Weights of a small transformer language model.
Size: MLP 512 SwiGLU, vocabulary 1473.
Architecture: RMSNorm before each block, rotary positions.
Training: a variant of SOAP for these matrices, 105M tokens.
Each number is 500 + 40 x the weight over its row's rms, rounded and kept within 0 to 999. Layers, rows and columns count from 0. Numbers have three digits each. The size before them is the row's rms in percent of the matrix's.

# layer 7 attention output (transposed), 320x160, rms 0.135, rows 82-95,114-127, columns 0-79
085:521497506469441548548512480539515505509489522532540464488455532573550512466493543549519521443473516446503532503449541466478522516547563500464475507499516466447515568473505441523435480472505542529443513535429498559534545490592526520410433430
092:542525468509430526497428432536539404497501511511545552508475505480501461534560419538589438433569511482475479491501529477480551503529576519503482458569560470470571566415514513478527487479559565466456494498503542564533549544485476488474521507
102:516500490576604442449544594463500550491525531469399515504543476506529481521456563492419520578442477499549488521529505550487482412459436477492517500416473516516464431577563595497500531459463455549540469515490475453469487519447507546563505500
094:502445541478462469523536518510506527507567474519483487472596491443408515573457515479438526475468561487439495519503530499523538499506497475393473566496499512476430601540531458418494535485483568473541458590484453447499564501515528513499456523
101:471438501492542528522543489540528398546511468474516545535502421451479457536496461472440495502452534455508532515533571485596566543564494488522509439549532519458484527461590567485430514507544482446479446438494575500549525541501540447524479514
100:509539505419496485510459475434455525544411525454572495540459463541523489497565488551503460438566501518538450462523435455519527464482524530509529464505500428491528524479400474546532509483524454493543513504486502475447478426495465460433524531
103:464514439449503557533470491460496546530449530536561446508494465562518479430496524554463503471523492568546508493516444523541424545541578504530536492524486507471497522473419375521507562488467469493567558472418526469479520447531498543409469496
107:465517548467512508526547452504572529485470444485477476468451496497497530491474524437452575565470518471453574459516481446563590530492482530478471505502440541500487582503545544433473486517576520523434502558539468541558511439559536418510492496
091:526435529581499477512533511533533419566526541454447575518450559526579501511505440537563504483494540443522493496487587482483583492517545535570491466561509499462585491520583584471432421445536522502433488458494470569512542560518491485556522492
091:473416531483474503527582488493544490513528443504510520526495489468451498593462472492454483469515533493553514498526489534558589487579537526485498471551480539458475562513564498475429490550506601467504452512481542535550536447538504471504484489
103:540515566479514470534504484456455561477473512471433501494476553538518508451507539466472526545532537562559488462527420506462485475477484502504495509431516460569480485553505519505534499497487446584547458515549447422456491411503450529529555551
093:506491499557537476541537484470553495522530520519483411527513410517556460428433567495479531512480530469470546484495513471551505491552522600499517485495466529514459537528435437493461513456457507489570501417374502452531491550562479470474479506
090:503473530489527514563469560446464497540545545466492457523471543552548498458527542537563468424567545503551484454510561480457516487541526502473512503564473492458514454575456491553467509494555554528501523496437455451469494460487458544423501483
089:460536492563539477504505573494466478496514433514488526481576442454449473574481482461470541543418460474501506523553467512532538486457438453526526487479514489496507525432595576521439482482505430449500473469549489472494486592495509462571469465
071:499491470526526460494473455499540502457468458560572482485506482547497497428516511567461467445486563534475426498484532398455474485582502499492522455470573523467443562398489478505513508504498540509557552474497542520511503513535504625508484465
084:529476460571465410526489467534520418511490482530524512506494486544487508502530491551494512472496545435525469469516505471545533511519459578522525488586462477500583520431510500502520456458613521472496479480483576557546546596536484430498502501
083:528530556458547531419487589440513550484483490474388586514467485463521460490438543477462473569457447499480555524465498562466473473486484493542449507416509449494496467544517573473457481493447487549526488533441417452530502411423452498520467537
101:546513490503581497443474500462519520465492491496556514480516466427471451517523494516441530493493552529422542495520474528454538535578509463465486509435633489526452526532547479504527512465464502523564486539482505504460480468485561508494540547
086:547503460540505549496542516493453496545480480492500526475533484461422471481472493488525505493443563485507533552515483439566472533516464587529485463535538482528515535455472504548459526512588503461550532464489563486459499586475459457406470474
071:486547565492469474445455561564531479484497536542484448517515605589538499517536469511446486480459470485617476503517555497502475472477547505510526525484435473468562535485448484488517534476485458467567512481481494497507544508564457470527494533
098:483482439498421542560512514476487517512578547563470474481520576471512513509466477511467444497481458557537488554500476475472421529502588519520525509513461494450453508497438431413538553551442479472533554479509470452462527479504499617505424500
099:496537517496529597467482526537478547533466458429556503496532496529459503548514450454561541466551524517477533493495433415479454506582497521473437523467538538577484509472479500522520643531544515492519522491555483491505501456488494539428541453
093:463482482538506405503507485564520414535440496459497535511476430543480488438485499536517520497482561457499468505514478461558505474490442531520528439558478518499534488414535531545452449461566512472503508471436499543551577567536435472544499438
091:506504446555525503486513492524509513446459485487526494477549480460479435531525477559489461461508583510499515525525476459528469527511479573489533469508535512520506546453457460571531527522514575435549527513465547533455488516555512481430520437
077:473538565476523505447483565531493505515507538511482500551455536533520543486498540432480484591536445511519531477486506534485529561507452481501489531454502485539494519472459562475493460486443483539492469522498428494535542417512466466562517529
099:530507453515477538492468509499491469502476500483540497443487471494493505490434422528495453459495460553414518550430477520449461512564524482502463516478576500514456395488418476513464554537534547535536525506460474419510552468451426593486482499
093:463508473506511441491494435443492432509447565474494475484434505473511538395530541555435461518542545555531479494485521490499494547452485537505518475520479506456472465449446553491456487479487519521473489552410481543494531508475500556552461486
083:520584468484515550474469536503439530503524383519456519527542517501456480514495516459533512596439486486459544512533459552487528428441463454551501514468510500543507552507559565517434541477527428528502417451506486451483476514454480462486493498
# layer 7 attention value, 160x160, rms 0.146, rows 51-63, columns 0-79
068:546516486506473466467518531491476579487556553448463523550527457490515475525536527474495514553492436449573523458441521444504450541533532510513533569493491509523493518456594535511430564497523512520461466514541444522538530429446495519622497465
076:474485445391434506547508431470466448534523477500512457424518584525519452521459478492554495460503522516543495536556502457488479477462498566477521521563547495477509555511453478512564498487501470485477487451490573500426455462540531442423487583
099:511470570471509583527556430531504540504467569491476507502478543501520505427484506503502481541482430479522532521470438446472447436515494519484485559479475503513521500541462467512482488536486441571572530511456453486571457454484499554440568512
088:435528511517497537467543488525490536483510600494565455531445476449498530453519493583479522464541481501504483502553458517477535456552524503498547530412484607562528436558473494492493481586481561478461514578479476532507481431434464543500493502
085:500576490546514477516482590509491395527481429531493483501565458500518512493462503515534513494454500505468524444501494501458490499440509463489506543422509449550441421446566510521469467515540437493514469547424417467589490554505512472553465474
103:486547551629547473440506583592588373474425517526526475464507486458525554462478536462515510500527544511438459479475487495470542498528484386511420543461499534506484430497512519473469419508542448469431558497465458552485509513477448478517516527
106:545498476530479465485486492470556546504461490537503512550506455489479531469563455561451518477596421496538516495555487544512521484535482499516503395450505497496465421526463502525508581535457488559565515463470517476482493591574505466433518474
088:526475505451410503526512430471476570462535469475522545542479511488462490503531512477440500501476431454474460532544526493478507498474549548454605550556487472462486609505487476529526592497561533445498437555555563490556451486473467487545511473
081:467500562479507524487544483557509533489485547498539440574422601434435520461537475504498537480472518461446509522491482496485550497585524482490503550440490518524504444566492450491496528547455456544443544578495447457571543482452476563482551566
085:493462443495486435510468494437456438516468414537516508479547458498500464583480448482534501522506501511568455561455541496477473466451496519521589406543487446485480496473448498548545577487506481459578466463473540468450469542607529393495470548
096:479508524523518545431462525515530445542510470591540545427478544452487599457556519462521502473457489541471481564510545456406521479504469455516520491499491452426468456541474562486494416502523477548494577526391550613476452490529510491459528530
085:517454514518441431450477511571435447490509460510524612545495564435468547528469537467483505486483496562524540505492507492466456504480499465470527526596439428466481542486488499545456465505511468409504520536477529534563499515480498460639440551
087:526489476416555524516529430468487505523515574476524453490452506530537443491539491547528465478514477526548518488518460462505463504461505620484532499466529541515521470513567473516523430567483588497483483521474537505493476461519493580420516500
# layer 7 attention query, 320x160, rms 0.145, rows 128-141,160-172, columns 0-79
105:518492526567491597505482597523495544453444486485486419541561569508556510491521472445525532554426464546472466496500485525469478550491459543495545501456475479485461564501530495469495540441520570509497476519479479523541498503553498585495525486
081:564546492482495535479500505543481483513503520506480481468490488525470504564435470522425527496535444481514502498445529548423454481448438489549513479514479568532496468464472459572533518542448407469505435539468459410587474491524490482443508475
081:544492487538449445485546494555486532592487448475475523495492486530490515542515461459464432521469440453508523546531561453563423476581494529565463465523499482475514532500464487526511507510493537463425496514465521562510494503508568459439502580
089:451456470518519507565479565422529580425463465528535433509592508618530491455486540560534469571466544518474468504539498516593451487510560519485488403499518464470512544501504508452540556443485511478484491477474522536462465506465486509576511485
081:399492529497517577534542521382508473497416555524590482484545480604477559469418534551497505480445527586524448486492445535538551567503512486450563511454552494452523546488479474512506492512521553486560537493522545508501594509501456483515531467
084:486449552502506508482521444543465482524538552520468566501477508455526534511516505438478533556495493428487507528461515431462447535512453455507482534465508481519514520520491477487490418521488447488566471535515514390508545502533574514504530500
087:456559411522509489518496536477526537497441506454538520518565463536523447468488535552489499540551566542546494534527529503607500499488532527591548448501518483543467454479490460518541533530575523471489480455481505538483482448499435450457513514
083:418477539510522540572497530436500543453478513491538464499551510546534507531489512496517467510535480491534489478493474506541576540456547479478560524487546568492526538482497421438551533569534512529512528505524502533444538541475431475547527485
093:461532453508545478547466479462472470528471476464539490530532524552482482519466501534520467439505532516504532483540470534549591493538594502503567493458572505518471501454549451496515476527522526502516444442525591549457474471535479464531460531
078:483486593477512569544525471462452524527496495495489547519485543412446459541511504444512505503467484486478485524528476484449545495520410471472509509537470513441539513473460464515495463469516480509523523502552428568479497511520584523415472564
080:576496493466522451477516468535543418564518465473515526545477442490524522513440528532448529539443560568472501520548459505445509491513497517515447510511467507509515561438570484526501549569473512500503465559508636546518499453508488445559574495
088:458536441493468460460447543442448569587509448440503474484541477496564494490455488517513423538478543547514497441444472560576497540453554474523571518526594532517469480551548532498540511539449572551510510468463502504450434427539461428510479438
087:578465504526498460427488491518522540558542454569519505483437496498539508514494481567507484524535502498503467494518582520446493499476442477498523531548527415519550519585525624486495502507482472547496510502478550545568460478526430485574535507
095:481554393563450485502466566465523542501478510485495458498527473522530543409391512535489524499524490467488473468444530522546573486559533519459574456495553533529481476500505532483549504540531572529533563433493567516483499549511429455537486477
105:504506450566531548475420477495442465483528450538453446500435528424502491498484522540527462487509463434522483492466515597497543521474411518463490515453482534539542438532488481467508447527482505517470494503435521593531515500516516491486532473
108:563558481554492576458517440510532508573511502494473540541435572554473536460516486533524508528428573451485488537540488452476484524481462516524506501517474530513486543502488453524588455475537565439439513551484552511521486486548496561504518467
113:545493486480481519474464466560553465514401495471503595576570473553467545505551456505554533510439507475511499542462496436518484483504482438573471545530448479498436549460453483550489498495598543425530531540500510459483536560492534539537527515
106:400460563443492421508465553523450547489497518537431460561487481522466472516491515516516477494531529460410536494413547504473490491513531605478496543468493422554486474505504435406499575516487493505424487554481485456462482492494499547525422503
113:468485549561510461564525587489467481477535517490495473426491520448478487460439543469476500476477530578543420482513560546500488526526506544445513503437537543485538475522539519467475499528445568562483469466577414524544482481525469478521509410
095:531546514461475458499468409526491485484468463522473517481542523529546513448560510519482506489497510527524506525473487502503530481482448443517524446498457453530457574519459512508492454465457447489523409436451551510459538496600500532498543502
104:517463467519523506596571633479460472554524482466483494480485463501516442532455518507515510500533554553521527448550557524563486481518566507513538461478540486511495442462583471521534545488533467483498462530504492522577480458514470429477490505
104:481509495536522407551552532441480536552519440484488499492508427486523483396480530525485466500539462548488464498477499564487505542466577526539527555490466501506464509547521521505505487522493573561486398496479438487512493463519475430537492441
112:502454494524535443559565552515432463523486493473525505417528436459457504480493495448470432499579490474498471481543512585537523495558578503458569497463560504492497482501539436434467486580541492544499497541511496550512432498519492461529468477
092:455553513491528493545536527469451498498558554528515492452492546434462515524571511477550501509478492443515535521526471573491531498443422498556572499484542507504496502594514515500470508469403471472480505491525439559435499471550499513393507538
099:517497487498516496521460552519472456470566473465512465592489482472559545524476474448457565582446409540501517468469475487490487472499523535481413452460414546537520538523512553541515486501453464562500488506479555502507505538546464527519494527
100:500431479541469429514474571533464550551579486501591441468508418536565466433457521490476453562540507531477437502491514565544496538584567569527549483520506494529469449454605531485512607551513490532533456510468500526515497462576509438470485477
093:510465541541441447408491513579501493539584385500548535528560548472566519508490458541485493524488501498447480453534456463516464509495502530505495518547473453528475424494471521480428488433562445521551428549414548507514555517470452510569441569
# layer 7 attention key, 160x160, rms 0.14, rows 64-76, columns 0-79
102:436478426457525432486485437526481500545540541494536549515499472481519461450549529526492518500545581464461545500565512380531522520529507516433454509485519546479489476515525499485520438498530527498504416500525529466465532513480573450519423489
095:504486442512420439511473473492452510625456562472492452506489523466461430581514535469516550558541492501536517556528500531611572473543479521482551505495529490484428479536552438523475495551533537480507480466539489547441524556520499474453531449
100:492520460535521544606539514501533455543533475484527458465551465458479522461471549582520520501508503473580487556440483522418486472517488540487519390509465462536440426448474528476507506577473537552469495488492447499436472483473508470479498483
089:500496523484491480435518490481530505444526543521583548453489480519493524488515476511468505437443463586474551546483527485432469492495534515458466490511515418466457469472446572494493476524516564454467506519482560515487516585549449528485493492
091:479504503462506443455383420490498511496501542541500477530488551603462471478483487486467456466538464441490552398544497443581513487607479440463465473535514517522630475544548442508526473423541479472492521502450470471555551490538523507544512501
098:477514480462447503523520533493531412503505529488509444461493558445521522507512501531485458491537438492517501505427563485525515467481497462472552534493488496500453451495545476474554503558560516528506505489508457528455505487452429471466541470
113:471469536513522515436403471549533479491537528517539458518482496553475530459465451499545523453467468447505557483542491396540455507603456435475389507583494512499564494452525513517515480430491470511495539509495506468518478466539569474507515509
079:505498514428483457425486422462476540478519537514490462589521497538482534474445491481452446406464494502487479536518457449526579513557522486445511511529481510501521491554529465465542506484586552511471528570510463476492527513520542537487539463
086:470518475492474506486483492478497507565483492539491468542531536499491427471546570494504455452558500436469547447515445430461501506502431478449457494506457517449543601506524426496497514509567563522502523426472488508548558439479537518506517485
098:470459495533462546466456566511471441520538367517498550479481474502496484474481532554469509456526478499516453488549478474582464512486501494524495545479529548489527526466484504534594560553521451543457437496496519516483461465493504516531512517
081:483466520501481543480548485460525579489500562523473475465472465527550528523519500496500484436519511479529507509515447519468494466515502380521472474605527520525588533468570545430484416498521410509534493480548518508487546499489522459487464547
098:453543572455464440478466467497522519550483489546464366497544586532522480560520470445492496458505473472443564472543463483547554452498478461483447537495464479493539554492518443549512547465527476521576572466524511512475555464509578530560491488
098:507493477498552458482499413489512529482444540511463444549443556513462465468451488485474527519450471531516627570485412466533441440557492530468454510559515482478426507541515513532417511509483474560489461555550555482519565543501516471455495528